config = dict(
    d_model=384,
    n_head=3,
    norm_eps=1e-05,
    attn_scale=0.0884,
    tie_embeddings=True,
    weight_decay=0.39,
    schedule='wsd',
    final_lr_fraction=0.0,
    doc_mask=True,
    train_tokens=386200000,
)
Each number is 128 + 24 x the weight over its row's rms, rounded and kept within 0 to 255. Layers, rows and columns count from 0. Numbers have three digits each. The size before them is the row's rms in percent of the matrix's.

# up: layer 10 MLP up, 1024x384, rms 0.0347, rows 51-96, columns 288-383
# down: layer 10 MLP down (transposed), 1024x384, rms 0.0273, rows 51-96, columns 288-383
# gate: layer 10 MLP gate, 1024x384, rms 0.0356, rows 52-97, columns 288-383
up51 105:113109164107116112158109109136143116120127112150109096100140132175174108071128156131165142131110109129121115141123168105126131133107156114125130094119179103118129109137146173128119120086101138083129127112099139154154075100111128097139141119105091133123114129120112143100143093127139154180
down51 098:166156146128133084101119125127174127120126125162193122172102118113109132072156152127117152116144145137124134136144133103158146103151149115132188133173095152147141154151127141089139160110129118140166117138157131171124146110144151138097152178149128119121133136112109152118128172122058119108
gate52 115:159097104183131166110102120127163114140142135113155099125170171179173105084152146163169173113136145142160139129124109102094158144115129139161111110162145130130134109142130129115129116119140186097130142145143128116139132144150100094142125187119144152187128145108124152138101172120086139129
up52 106:136121117134132120111116108126129121076170134119133114129119122148118103102093114138123126135147143131145148125141105146081129127113100156107098168089135185068140139141129115134110137093154134171146097162131147114096106086119102138130113130123138109148137138123100161120114156086079147121
down52 108:125072114110112151135115177116111162132116130168096152123136122119162108119095132127122114112106117126150121157127150115126101117134126156135145140127123108097143097128162139107140107124164094108126160136121153126114130128151154160077123116098162126115091144094093110150150130114156116175
gate53 101:122133145131107123151134114073138161148171142111087131118101151137096130080133151164139136120127138093125161118157089108100125209108126101118136120120150129165109136139146114132133105143140103141094161134130143150122132148155088118169104140092139137100111107122154146113084137177140135099
up53 104:128116103110107135147087149104111123133114142115162095095125098136090087122160177112163095113092153140121107154153109090144115130140120121112083111102125162132150149090154136146104122119184147123151145162125119141138105096151167142076138117162148113114123109129129131152108081068130111149
down53 097:155089147119103176096111122117137123146145140090133135131096123104145053153094130139142148099144101076119161111066105126137145114128086097150145135175094138106140153128128135122126174173105124156123149138122121168120159120117134117134114144133105135134141144129120098087123083140146139153
gate54 089:087098189117139102122121125122154149115101142136114156119136080117141146119162092180124138121117130076156144114125139097177137076114176129141101136120141079122118162107110171124107130139138131149149153100104129146133125101180129136108122124108132094136117144121165169117092088113129116137
up54 093:098079134120130085163143134133153179129144102133161123122157154117130137166130128139141116144119137135144113119145123111156134152146151120145163099168167110106151120098172118126153119163128106142182120144135081167124124099150127122109106115168182109146140180148112171090074129105123100135
down54 094:133175090130142143077124102104126116135138168127086141107104115125081196104144105109145114146150152123128154168152099157157094111132115122161137140102105093181152084120123126125135123103126115100128128113133163134150115114111124100113132119132137106096102103132097096117135106159117088115
gate55 087:101140077111148098121132152112120116117175130133125144087110133104174134166141156141139119098170129167126112140163112089139146160152124115136109136128149130101093112145129145126153114134117119125118070158119130110120127103097126128137170148122177068143112112147135122169124102100106112172
up55 092:152138117103138139136149143071091140067144134138116114161129180169114133150142158098159130096072128095073131125136122140121115114148135088154133139098104111133109076128102078113137168116167120132108101145083119121121159121137096112115135140135123150155127158168147197138139149112111111161
down55 091:142127110094098137118099143149127141109106088137093162132177130120156139142070117165118127124147082144147097133158122120128175163135129134116161120172107118105155114107125150115141128142136131125104157110131165188151147139105068093077110123186154088124159147151141130102079122143139140123
gate56 101:075119120093112166118122115140115155127151113109102117122122146107116140151114150098131181130165133134125145125186077141094122122120152120138148112158091103142115135104140142141099116157127102157094097139109074090108145158104169165146124129144146122128130075185128112141142129132142147115
up56 099:154129136120117181152068083113196151115119125170107135130099094140123122136135134123168155102150119139132166144146145100139130143142137138138152159136117136131140092138124141138104129115147160112116165094150152089154084147146121124156165115105131169117117149138169097127183120103101099113
down56 102:123080180100132048140167109130139123093144112136119164120162126113168082087149130123153131124119114142163127155097150159101096150122136103172122136121137123172124135137106125125059114139139149111129126116060139150163111092138087105109092155111115122124164122109111165100103096119127123106
gate57 103:148139113114149114083097170115167133142166157109125134124130108137092134087120116113126120135140148162139182142112145162134109142099136123139114135125090141127144124134145123110106129107126125142144181167152083094086126143152109137145205088130115109149134096162101126093088104124178165117
up57 102:126113118171168113115146109108127133111169151150099119114168144073132166121148127142115097114125115084117123148116121186208117136117125107128145078096115142108093124097096124123151126102115122159154082136124126108141153164148116172131113145073116179110145149115120112108163118133115089164
down57 105:125103116097113183175133110130130182103111119145144096145130104134127135088148094107147136162132130131131153160120134193090129092139131103161125162108132116120104124109118138179090108153155127127093099132151160111121130129079116115118086124155174096140089126125158114142120109142113152103
gate58 102:105130133160108144138122143118140102117133193109157133111112105099134118091110154114138145128115112160096119127113166110093132120120108152161122075141129146086102114118152150079110157091149174152126075136142131121159153175129075129101123133138145115157129111179113098126132127157103137109
up58 100:124134128121102163102136111164117107169128131101133086112096154135153140137105106114143142106099116138138162109122151120157150138132137160091171129120128126135132116128100117097145101150163132113161120134151121139082128140127120172140168149120172146186109171088129103093119084155160097118
down58 102:104121156109176121131178140123134145083135093095189133103108169151160123104105128143134150122132167115160111123105131165146139124097142152119103103102121141165148137096117122119135109126139128174129155127105135121127109144138119184128147161109118126148160071129124133113143084160087124157
gate59 087:123134127102094163115142129149112146152123135111138141181091132122115106099135141136161118163116113154134145089147137138119130143080115127111097138111138152148107118144166085112093156093087150157131100106074138090118102138157116130139120134118142130087114124113116138074188136106091140135
up59 091:125096105109126157127131143134104139108110164138165137123131103152107122089148141107139137143103157145169164171122110163136137147111150129086155136126115107146150173144158122116118198107125108124147146140127097108107171135123106105127115149118110126108150120129165097116114130117150141090
down59 092:090115133112100117132112128102142114091186138107143127131107165184098150113148144154114099127124163123137127121143124149097109103115169108122125179113106113111174109195123139098122162125112161122126141148121092126132120112140137138183109111128116161173124138095184085150141171114116158115
gate60 087:131141127138134113078111114176089101144107109152086112174076124099116109090137136127124118138111137178144136105161146109098087128134120132126114145107098122101154113137158110115091141118110079132135144124100131163145144127179092128130134119089104120125153141116141126164132135162147129140
up60 095:107091057120132131141135150139126179125070133140132144134103109122143136123090151131129165101130130184074153128094140137131139095130128157104127182168152109137129105165168125136137136141144135175109156108162149139131067126145108107150115066153121156149113144097121117124148139131139116125
down60 094:147104102146142121134105113152141120129127131166129121172143105122102164168091141137140137166129132127127112119133157158124100151127123124068172136146157130107108108132146160198129117129105176099142144098130138124170129148103161120155115112133180147122147093146137176147128128137153113129
gate61 110:166106083102104116134118144170091140111078095109101103116155138117144108124163155109127126126166070126156124177138167130102139138106052131105139127137122139123142126129095120125114148133133111146124104115096102149110117105180123119146133152119138162153126123147106152127102141104082119147
up61 103:103101107119122131152126111153111095102121149152125165128146142163155109159111173096109128093148157156143146094135147140127124136157156124187131110132184097140170088126126155156150157169118115118113100114128106104109121111105121139125148104143123089122105098168144157157047105137132120164
down61 106:129141142124096128129145145135141155111149128195105138105129132131135149152150125118114108137141165108133155065154161143123123148084145108147115079060156094134129119126143138128127136126113128119167127111146161153164097145158161156109128127134160138150140158152145108148082130082160141111
gate62 101:160117185150095149097134155118170123106115161095105094146125126104110091091122136117149138090099133112158145128130129160128130152148125130125143114126155171134149130121145093115166153169158114161126128115117123108150153141133085135128093119103083135165104125138145135115168123131141143152
up62 102:145076174181132143138085122108110090141132139140119129122128111134119120074156156139125148152124159090097129124140121151108085120154105091093150154119125136135178133105094120104148133149135115124143145145126164148160107119152173176132135154155143152134122138143140132148105148141125150108
down62 105:153091111140135157160087138142114087111143190149138105106125137110096156147141162113154142151125124077135126140120119118159080115155113110113120132079143144125181065092120139156101126157173166146202132162178110122155111118107116170132146119152139159125165106118155146140127158131141147135
gate63 094:159122130093148132131134133143139055098146167124125142135115092161144083121136117147142093114145113161124149175122108113121165140130107135122141105121092121152068119104158118100118143124091143119076102137116146112189107136136140111103120083124156118115109099158064128158104125107164164144
up63 100:145163137145105151153145106142105117170111167134106119119135119159135110095129141126072135085133160135135163122125093141140173092079108118111149162118130145119136114066144117155087102120130173111095162111107130137127142123045106129105101160115126172132154107141155158164106152192134122148
down63 102:144176107105153119105155131135140165120120137142057106092104092164149125142119146107142114102066081128093100131116143108134109122128124144101111108094128137092100073108087116103101118142148121115107121147093124171135100097124108133171126095157144137137110144169112117149135161093116148100
gate64 093:164106116172177101127110096132104148131173097110123166133150114104130130135150144126120144159180165115173097113106087111142143115125137131155138103084122124150052156137134176130086135111169109126163095133144098135114166098103134172133162131080127151127141134151130151115146135096129143144
up64 098:106119144103143127088122166119193116124140132089104083102151156141100181132124079118124115185158143094127134063143103103128160157145133153125094143135124128148129138125125106106151153142138154171107120103128130114154122148165119128134134153110160165071098104163130119107170133116134183112
down64 100:103155175124126134160090155119152164173120085117145098114144106155173139098088072138104174136111103156120109132111181131135118118132097147106096153144124109104109110120130102144144117156111157129107147141144151135126137181103118079107117122147094152127144102119183141085108089148119150137
gate65 091:149103113160117126153138144116101095127156185131124124099138083094123156148167137137078178174140091101132073169152131102156169113136112156136109094158166147140132109099146152170153163085141138108119134111113106119132133120068159113115101159136156118101107124174085164175110129132163077123
up65 095:113140149170111159141137156136128151133113140138153156124106127153149096135132148144124126180184123155103119097133101120148088102089143099128069123137129097114124127079137135102134136133104169129108112114098130117107129151130100134124196141090125116116120164125135109125115145146087170116
down65 094:148144179107142109142109123125167113104151106107157103133125124130144134163144133079089146102132098134132109149106156131118123137118123138131082136162157151111112145152086154138146107089179145120097162124140121127159069131102140121151123126133143127125142132121112130119081102113133126159
gate66 093:157112116136102122139132097129150071130141116172135144119142164114095159147144139166120084143124118163136114130127186138162116174095160133138083151159088119137097159154154154134102139098154124107111140116108107111169118132087099118158161116136081116159116120149154120153128112137127143142
up66 094:128147111120123125177076152171120169161152093123095137152140120122142118146124140089126139152092091113160121163102132110118147127130115129138136160134118117106097116123124097110114133152091118119132123192104126117115168145132145119144145150132131141136118155138091146116060123169168131132
down66 095:148158112102148135131158107130138110097109132185114136138093151158115156153078080146169103155124111093167140175121118130151126103128161116125094133113140141168153134123141131115156125150163151101125128124144176154124103044101158165130109128153147152094096119139154060146104137111113143144
gate67 102:128171179099127133167099125139102120108104146119138141140130118129107134100170101126104124154134104155107101131127118155129115125112124147140134121145123148106145156112161127156173133146134135102173137146076103140175116160106160146080110117148131167151169164118110143134142165144147098118
up67 099:143142118110180142159130136113115129155172099110149110173111150093143133183087128092136143104103092140119131090092167169142165103093155116094168084116138143125122136090113124079125123110180098126139096097132087120123123166129120155151110139095144151157115108110110170161135164133145124147
down67 101:096128146153148103107135111140140123104112134136139132109177164131127105070119102127127154122106126126118139138155104133072098129127102126159134100137109120136099096114095081140120147126089144129138169151124109157134141091110102147103110115157166123110161109120086140125166141126098117157
gate68 107:129119161131097099158113131098098135139159104128135193129131140135135111109126150152166141165117127128196152123096160111080157153137116160065059154151119137137087162123124144139108124159085150080157138141133093142150133131071077117166059138144119111153167164127152093139123147092130158117
up68 101:125182104089095165140116109105078112102178143157113143136159113132162090122160138159117162169099169104145101108166100134092128118143092121096121136124106097151094139113104135097085105110088145174154121137112172100138153138100128119139115149116161122129147132116107132150113114138120104140
down68 101:124135089148144106163129123077099175151099113137155173132116095151124106146144117137148128134135120117145118156155105144151130176090128140130099121118072198128150117167081141151131148156148136109126109137101094137124111127132093108108140152153138120106141155084132158106120158157134106151
gate69 101:120129094136106143194184160165125088111118144137094124128113172081110150157125148098134146138159131142138113186174104151181112158062141131138115104126112106096102138122183131177110142148091135146114093158161101092133147151130116121146118187149167125153100135137132097127126134098136134112
up69 099:126150140127115102147149143061144136154142103120175095160145138109117140126121150151156114139126133102103145132151139153113125118151131115142134118148098121126120113147128124103156137077074212127162139093125106080128148128160163145167169082118120158169099144127117127087137107089144085118
down69 099:182109122148136147137136147132148138140105145078121086163114121104120156121176122158103152145130099073132102144136118112136077152099141136141171081113097086136148148042145141092086148132149102119125142118140171131138132142154138177140141122148144107109108136122131153121128098117117099158
gate70 117:120157107115107102149102133147097129117155165126146147145177140135136083113097141093128145094120114123114140123132154138126183118111112095111144131156118104131143137125117165127111083118166155121087165115097126103129126131117124101109126087134148108155132157162112139156145185111127132155
up70 114:150144140152099086150081137125127159140132151172170126171132141106069089150120085091132149109138151138092167136136104185099167148119087149071119144130152146138105131113113122150109108086152115116151126089118114127113144147142159136152142115144148101173115116170116126112138190111120097121
down70 115:131128113118124135106166170190171171136082148142105089168157093134112071153122082105107124136129138154143144135174101171124118162132126147119099135136143137162128106140116083185124111176122132141129124138111136145115105127140103155124106160137151120110135116140163164130111162127091149136
gate71 110:128145179134123078126128114137121157142142156108118106126109114070116079147127168156086127111133195160110101169189136153124122147126148123128121132160109180144133151150089139143129125172149146127116149131095154095169125123159138126155154140149095121152126190148180133113145151155111154103
up71 106:177120126157115113126053137096129108116155155106152155124131135120118125141137118119109137150080146101148123137148120113086154093154117136185079152144082181132118154107119127134165119145110131144130131107129115124178163130153122157098137177115145160154162153153134123141129152142135078168
down71 106:120110195143123104148127112127112121146138094168140175105143103138104156114147097141114119100149124103117119150143133129134123115175126145145137136134154111075104120117154106192147136145113157123119150139179135119098139109109117145127095125160149155096140125121112081134128202086159117156
gate72 107:098092090156156132115137155139148132157130168136103151129123096159115078168142161142112108101156148126154147135116113119135160156080124087123139109112114113091113134096156154188121129150134121162150126167113173156132140133141147155117161078157145150119098129148089103121148127110108192114
up72 106:101083154132133097132151152100140124108123109126097097106117113103139125136120133084092118123104099103115122097122077155112139154120152135142122117118127140155173162168115137138104159138086112089132113091117112137105134151092100140090162144162162107140120096156116124112153136187099138145
down72 108:109157157089153141125154163148171130148152160115088114098183112131125140120113081106091161119134100100089140098122147093073102099173132154151127128138095155118171112153102152123134118117144143107111128107129131116110143073133119118127118143133140111115124146078190070111136158168104149138
gate73 098:114183119149087147107128098172096125124128135103144145154129111172087112166112134178104161123122085128150108092104109135132148178120117136129075123084083121130113146143162117093092117123128102138156144101152112157131105145167138138127135097123117144075140144156174142150160077139113151151
up73 098:104086152148126141129096169146106162130093166079149157167093157111142145099164160098105128101117140175122118095116104140091131105120144097123155123134136150133154094119140118119117140157117081126101103126123123134138120103147164098099101131121164150167138157119091105128139072080099135112
down73 101:145095111090119188159126139123113155156096140126147129129151171142138157148094115123104099110096090122162144161128116092091148116132132089075130111135099144073149139143132130139150123110130132136138160155177122126126143152129116124116172142113093133140125141167099107120154088116167086074
gate74 097:091146172127147118157123147133149116122149138159156135138096183142122101140149122107151140107129154132139128131144130095115136119088108117159155136131110108106119135153116137119143153210153181101106137142108153161144190126144143137143132117129090089144146091083105108111121163111100151112
up74 099:128119147124113158117158107152145147091147094108119133102119140132154083151166082132131135117116158103132112114118059144166191091154139153162149158102140147159157141110141119124079135151136131146098146159111126115133118138140104099104105122189090121100056148159108127125134165115093174158
down74 098:084136178138111142095067138110103116147134126100132114141105098152140185148123144128168122102115114135105164153091146126146144164106132130128107118167171092126150097137166181168188142096164126156142127137157098116159125086148166163130095136096123127134181142153132100119125141141120115124
gate75 096:090121102113131137138087137145134155104084151120121113095169120163163121123116134148112127111133110079147162143125119163143117129160124107092138117150120110090107147124110124157086117131106153115135127113127117093150087111123107143119126110098119172102123133118130136159087121148136173178
up75 098:129119104109111142158119144146150096110119128126070111116121098171148132141136118166104122147111089154133121147136128088123159143123131102136153153138148155098147129139108155118079118127110152158125089145170085141111134089078139139117104097138140120081108127110161149104146144142092060159
down75 100:133149113137151106176116106166119115137086100132175110132106089099122149111141105103146143135120101160114143139124172138159119103136181170120134143067095101104129138153122136109168163148127122109119120136140085169093109072143126108147113097144126105118141102173098134109163165119141145066
gate76 098:119134133118089139107112122105113147173088111069122146151132128084127114128149147121099121105076113113132101163143149104148118118134165092158125158107095111098128152150100187155140075119158140136143133155137165103090122131117176130132126155166150156120153126125102138112152129108133150120
up76 099:139150142103163120130122104118107106120128096127105170106165110158099106129142147157160126166088117105122120090156105155108112150137137140125135106148143137148157102121105126183130179159149093058125145094076137139162170086114117110120125131102102145138135161111121066149139118131119095156
down76 098:142137118124134166142142065092131143150115161125154090128099124077131125123152097115133103134106124107130123139151127074122138068114171160131142058106107127105108109131122146133168106110127121106154129118148172102133120123170131163075142170148134113111153065109127148116135151122129133101
gate77 091:114126128095132120137137119107125113116119131130145091120129126115128098138135152139146102150131108109128123127082130139135092118108147119111118102103130168113162130130165112094143168146078109140142101139095120123157162178117108094133098133138069105093147109131103136084110164127099144115
up77 091:134110146171113117162135139143102152090135140066134165127116150104127111083137134120108133074121093094175136125170108113112185159117113108154116146151120129160099118130126110120141097184132137103140118186147135156147137098150082150117120135147149135155138123152137152147154098136125128149
down77 095:128120142117144142128128136127119159130147132150158088157158146116126078142131117135115134144135132093142129122109181159141125157071102104127114150131097113165130132097129131130080131141157154149140129190152128129176123148114117114120119144118130102128126117140113110142085126143133112099
gate78 091:107115135166095137129123125110133133177126146128109153135160105139119105131088100163127127139125145144125131110143128170125066137110099146149145144107124117138160122116162161098173129139121089143139124149144131157117097133125155148162112097132138165165170117105102127135105117131115115085
up78 090:134150125148123133134101105127130089124096140118136110112107144122109109152172110116111065120137128114172110117128084136146115175124116120084087136110119127132096132120154113130125134120126183156166099132112129132111151116197153120134183107101081090082123121148116123154119111154097131146
down78 090:055149098133077141119159120087122092125137129132103156139101143109148158186130112141116141130173099120096113109120129136158111130162131140117100102114154086173142083104104135122130143109148138109140150146174140125156139107158152125120125112079134144160149154177139128092114112141145122090
gate79 089:121115083147107125145108103127089126062089145109127136117138145126111129096144123194113134184132114126168142108158118125168145138167135130124090141111097128142145126133158110076111152137161137079113106139128108129126106131135082148119142127157121140118103102114129121101122133119124164112
up79 097:118166126129127119091128153167118144130127122143135120111141156144106113103164122095116140125129084146158123155144102153144086129135112126104149147148124139104116085156162137099090179173118109152081143149118131142159103141093081144116125153081133119135085122192112132110156108120119141160
down79 080:137134110133129119141127119131123112127108118131115108150114122122137195130142131081122114170130129142140101149114143140113133131141145131116125139087104135163115066123127079127149155094156110071105111158134109101131108110123160108119172100155114129106139144102137088116111116115087136105
gate80 096:132114178112099111151107102124108125104111133149130145161121097116106121157132100179133114138115133105159116144111136173128136125124176106111127112090159108145051123125144127118139138136111148158182119143087183125110104128115103141139106109158071132154143153114146101151135110118100097128
up80 100:144130142120134131157163148128097164116144139199054163123130122132108091141129109087122108090143129113129099169164144083177149112117144110149135157089148122156097130111156123135143136111102128138134141168143156129092116141112108132134110129129124145084131124153164116102139132148141087144
down80 101:164144129106121143120119092172094132120124164159110142138133100144110105102099117113140124099154098147152121119131093151125126124102091150128138144107122159131123112119171091076113121112112090138098167100086087111156116108159146126143106136111109122190117104106169099117106108165132189139
gate81 100:145145067111124101082138168151137155145123130138160133169156125108159137147190112138131142108055150124100101172109147137115162143119101090083089091147171116118144176150116150106116111085143117119137137121163119074122149086138115103105159139133123118116113116104131158130110136098104092083
up81 104:103187141106151119094159141123119119170125123151106169162140145150135131118147130121120150119106146133156114117138122155117139097115160173125085118093138120119125120109118131140115115095080137125117109102125121151161132112146101124150116104126146111116136148173101095178111061072157130176
down81 100:155123095116107084148137118148109120175067136136095153147110138125124135097126124120160093140121149105139125139143170156168099097175145147147113121172155143174075087121113116128130175156165122153125093120128122124147123135132116145136186150108132136113125147126126125124118142135077148106
gate82 100:142110109146154121117146105152137146145117144115097104113099115140126148149148098123133186103091113103101088111156124154128136131131097049107123119173133129112123127141160140143131150142109095163140084132124133095109152124102136157158136109101081139151111076165111130105146121084137102129
up82 107:114098123074167167159211132136145091098158103114134110123160129146121149105121120097113138118117120138102139127123142145108122125128107138101146142109130075126116152101140161112118122169135140100149133116109107172136140106146162119133157057142084130095119085127134106131100143130151094099
down82 102:158115152095133139157148132152181154149138131122129148127128122120119160144140172134131152126143123140121136127074115192129084158167144141112133146124146141131116121101082107117102128103143101113121104095098105131064118112129152116172098062122129151118135091135144140135124119087146144127
gate83 093:158129125119128155099098095135128100153109121182137090141101121150105162111136119107110171097127159133142154154070150112081112139091090096110102173105115114139107112156122150141086158155136142150157125133157133124134161129098106140150127123071127169144109178162124125137098119104127161139
up83 096:136143091071108186102136137101101125165084122146149130148160145129132127107087131121129152136129159093104135133144175117151137146130098107123152146126135073130124095135131117168117117111117163135118119128154144136107157120060111146105158109133092131102084149177130145143136115141127100116
down83 099:098153083122147107104143076112156131111156122109155113105102113140146105088126134095112119187143120130121175114113143128090107115112133113148132101116146092120152125109139125130122140100176147105139104122079110123127116112181124132161100168114108136146159135128136106131154121103150167128
gate84 105:157184123135143143145085139113155102125114106135115143116131154094164061137102097153145114116158143122124124126137132119132116122100120120152138068134110184133118139144124152161091100144155124169131143122119090128130125157128117102158164143082137156175108112165130118205130127140101137123
up84 101:160149160127134126117104165119164135108147093148113089134123132152156111111120121140147124151109163137136125130147119154132156134194120127116119117104111115151115119121121062148093125131120123143122131135124129106122120149153144114123166168066134133129136112123130154166120105130130115132
down84 101:174140115150105149113116147152117164092155155162105139096131126154126116133104090141099151172092140114137118123089102153116101141105120142107172116087130121136124132146121123118155135123083134111109100091104127104158123096107108124117140114136114161096087151125114191116116120132136177135
gate85 099:115138112128095110142126134085146119153126078121143165139124114123136148095120135127105090124080136098153098144165143086142133118124141118127116144121102133114105117101138089147131123145098115114141148174142136093125158097100161104125107147144136148087130167096134094137123109100100141095
up85 098:102164145077101129095163141172126071183146110148064116132141162118139144134135107096157131133098169127147112090115126127125135131148082140143137140112103143123180107105141111078144130131157143147079089109140156133129142133122177116140116143098084142131090146109122110133136116132134109163
down85 097:097108116156121142128130089183132136131111092139136185124139163106119130134145120139106123148127110125175134115146137151132122110139154130163141099126124178088118149107119156144118127124118131146177142108092149142181141155163101080171153090131118125134190142106138172104105151162162120140
gate86 089:150158147125132121172118162150122139111095154121103094128085100119103143147110137117142124099083101130187183132137183112096128121157137143138143138088109152159186163137122150125127142070131136148153171085183103142125148141146155149127125169140106162132117117153076138159133138173127096092
up86 096:179127123116140161117173127167117128127119143127110111135124145124124127105115133150097159118129145111093078143114140145111122160147160122126148110095138158141114124096108110166070119159108136139119139129107099084133109105116085144124093117053120154080137117092157152112138104123128125083
down86 093:075114134079129128147103124125113160168098156113124161155186144145131048113149102092144122121150118169139146094127098149111121137120119083165083147158118120133155149118154132134163104140119173099127156107090104144160174143130147076129099136146156121130174129148119118130097128093105117148
gate87 093:128120169117105106124161166138129136079128136143135116092141124111102120101106137158160132109153116125122076118130102111136133118163128122157089113175136128131155171134129149108107164161167186053151147133111107140153171063135148069156109147161107175154134093131134142106145146121120118118
up87 097:112129084147128139108136158111118146110169113089105108093142132180118119117160118114104123128136155110122094170149130092126130140106139094137150151092105088152132109131117152125087117144164119131113104126106152113091161143119124150109096183140085117178132172192139084114128122150143196128
down87 099:134111170142112168127094140109113188146100116186125128141125090128124088117120098098128152110144133103114064160109110148123108132107143151053112092141106109102124167150153133096146130109150124127156137113116139122124114146093153122118142158136135092123175101134134140102120115111123100162
gate88 110:117129169140144105129144136161141145110131103098140153133123151136132093166131115128077117134122093153148141151162133101104164140112138078150128146125086119140101111123116133084181129155160149092114133149081130158120138104157151100157136128138140135108142098090108106107138099086145118082
up88 105:106182136132143081137197107138135112145136116092118150109080137106141123109112128135086141146154134088139134109136176101166144078097148105121207147145161134139155122130136110103129103125125135130151154118128109122151135126116115111080148090125139122139109117136098134150123162103107140138
down88 105:118155141111127120112141147094152147122128155113114115099152093108137114099127174151125130121147111152129167105141138114121094185095139132103132126126108160149108139110097122114154141136151150102070168140143142149132134147096138126099087125116099123134145177129169150142113097113150190151
gate89 110:118117154117132137112146135154083128142104112138185130130138120181146125141121123088137121129123167119104156098144079107115093172150087125131131132133131125124160129173158121070161101163075139136102159144105129104118129126128152123127117117145128139126121121161097150125146137181084119090
up89 105:123145075115126155123104146137116163123136096080097150125101103098144110105137117119140133095092123147130145165150097100095104118098099099116137151058116128159137123123101164147108157141148107102140122103125105155133101134154141133123119153145108141141153140116098101095144099146111115132
down89 103:106172105125128101159123124116122134113109123131134084155184120103091118122078107121105119120134144124161150132078091165156119092145110111137145136080130163172127151136129122114162124108131124132097158095135146114122127145109085129124101074104139166165108070127100166100147178105101131149
gate90 110:132152112120126119114142116129160111149084196102158117122135158133135099108096095129162124139117131124110146117149135165103136092122159148119113149102094105135133128111093130160119109140112129107125082120127112149101118131139145084178106133089110176134112100151126100127111153129117124214
up90 108:101099134136146151110113135157156148144139109109183112165134115127154103091128197122116116137134145110087083137070147138148130172140161087137092079131150130142125118111103159126152139116050135113121140128098148128113087147124126145126107119111130195173147069097125146110132112146138135105
down90 104:109135072139139098135133083133146126142156147115174111094169131091100130079144130136107115150111153146109085085138157149112121119104117146130103100092151136149142143164111137182139153107131133147137118107130176172127134159146090088144107119154141162170159136112120127147097096086113151110
gate91 111:123120144156100109084122133116153116140105161099160103108132139159139121117159130122153139106129140068145145137149133141141166109186137132166136134137114106160135152128117154146135160134100141146135115154121133140130118140106113145124160187139109083124117104164103162161101144154153105085
up91 104:179137133135201126120101122121105073122106150133169132134141122097179119092098118130106126129130102117106126141114145126122086110095160078131085117155118094097132131121140141114156095145109152171150145094069171058118107123169087116150112150109118120137130120110109148153109083142151137101
down91 105:134163175123121103113141143115137113128159106095158150130122138105159116123124122141129116131124113120134115174119116141140067140169176141144143119176095122087144137111161134137139175129124123110137130101098118170130129104129087150141099078087121124141149123139128107147114136099133120103
gate92 098:134109132168146158125123118104139142125140101133068105151146141127095097089186122117107113148131132143102109095143099102119119140116144132091155187120117112097095127102138170060089095145102170061119113136141150098121133159119131148144101128118142087109138124140157112149110135107116169100
up92 095:114159142098137079146147130139106170103063106092129151091129131077095161133152082141102133150115114125129159129147101131153142093100166114154137162090161138136141134155115117141130159129089121152132142151094165160148136168138175085127123144093103133129099122085117142129150128142141121191
down92 100:144125125114117134096116137119174137152121135075100100125122129095111116132127098128150138105151121160137127100160111102127117132146076170155129079128114077158110085169127126123101154189145123142106141105107126154126172084155119057143121123140101148142153085105149130114126134107181169142
gate93 107:117125148105128115107137100133124153115132141135112105122167110084083091111123143107096112134124149126114076156088108139096138146182087117178108123085134129122124122115135120151107127152146120120121114124120122137125169107116106094154130129107119122094155139157145150102109133113133137158
up93 107:125129116122128072180149141118127086148170106129095142127084130125077118125155113079138115128133136118117103167146131114102114068138116138155175082149113102084151127126105117115155128148167072138099146095115106144145122110118103124162099132124133132137131160107157146121136106150102143101
down93 102:126135157151121114102144144176121089168139157102084140162096131139140094127113172157118148133129143106132114170154163108127157139115174164098156139149152098105105141121098147124081103122161136090109062087130107125106147168109148135137103134089095157086122182106112150145136103137065138136
gate94 102:110149140138122118163073133174110116100134083117163137183125104147113118124161119124148134124087112073139112108111116104118132151104117097160075113120125090180134134115125105163121075115133121106147124136163132090126126119138127120115132160143108112153118147090099152141159124132098136137
up94 105:106145151151157131092119148147140160197119137155140113143127099090145151129143157197165118114132095156144090141173169139170126145166113139112177150127110180107149087117159147139118151141151117135127133161157152153114105121100161117135155141122185122153149080113085095159149135088132127114
down94 105:124138141097132141130154088111169167153107108136119116146135115119106142136121135118119153109186127112080109138114140140128154131129107122113163151133133151133099118156115094117148100125148109157114109109091072139151112143110148112156101133097149122125100120126112113136124105106090137149
gate95 113:153107144125102104104173122133172122132099104177140168134164137184169149140127093150121130144130073138076150124149214125145116160109104123133156149163156165133083160154090152150157091082116128129146116161147134157150093124105104112132125120127103162138168179136148173103124126132105098148
up95 105:083157159108105158124122123153123104158122140112162166120155095180127102113122147120150100190120137088128134112134104138095137149142096114103127114092091074147118163081096150169144098147101136141107145177118088089108130113123125127087112159110145094142135099171117159127174120100106131144
down95 108:097140113146137121123118103113112125153127130115127130115163120108147161126132147123155166109118160152156105132118179101186151126156145126148124113108118133105124100147131138128115119074135123155153135143098152109139137096117156132144121110140093115143096115089102140098151081147153127129
gate96 104:142160112157110144165108124121067128176134130126134167141086128094145138111138144145141154152148077130109138164141126116155129136098123135115164087123119154121111126120132087108145134131104105104182109144125091149119151100087120117070109094116123144123183132118119098080157147129114146098
up96 099:096149149146110122142135113112083100134169124130106140125140111131131137158130119104103151101122146133135109109150077175141124119120116145140137078143121157072111165119140124125135164102120144121113169160115115168142177136127143093132141132125091161095106127149112115131148110119145104160
down96 097:117130147141135118120137134134153130119164139158133163087082149109111156142137061145140093133114141137151131107156142182125102142112149101135135136110156095174108084129127135158109117129120145123139072134126138116086128108111116079153145148132123119108140141154126164114140133141182164126
gate97 109:138123093134129145076186133176144106147154119098148110131123104151078105126140124133102121141113123122137127111201119132110122150123103135155137150118095139107131124133146145122156137108167108119143107170147100147122161135118172135170160147159105112128111131149102067162075164152092175160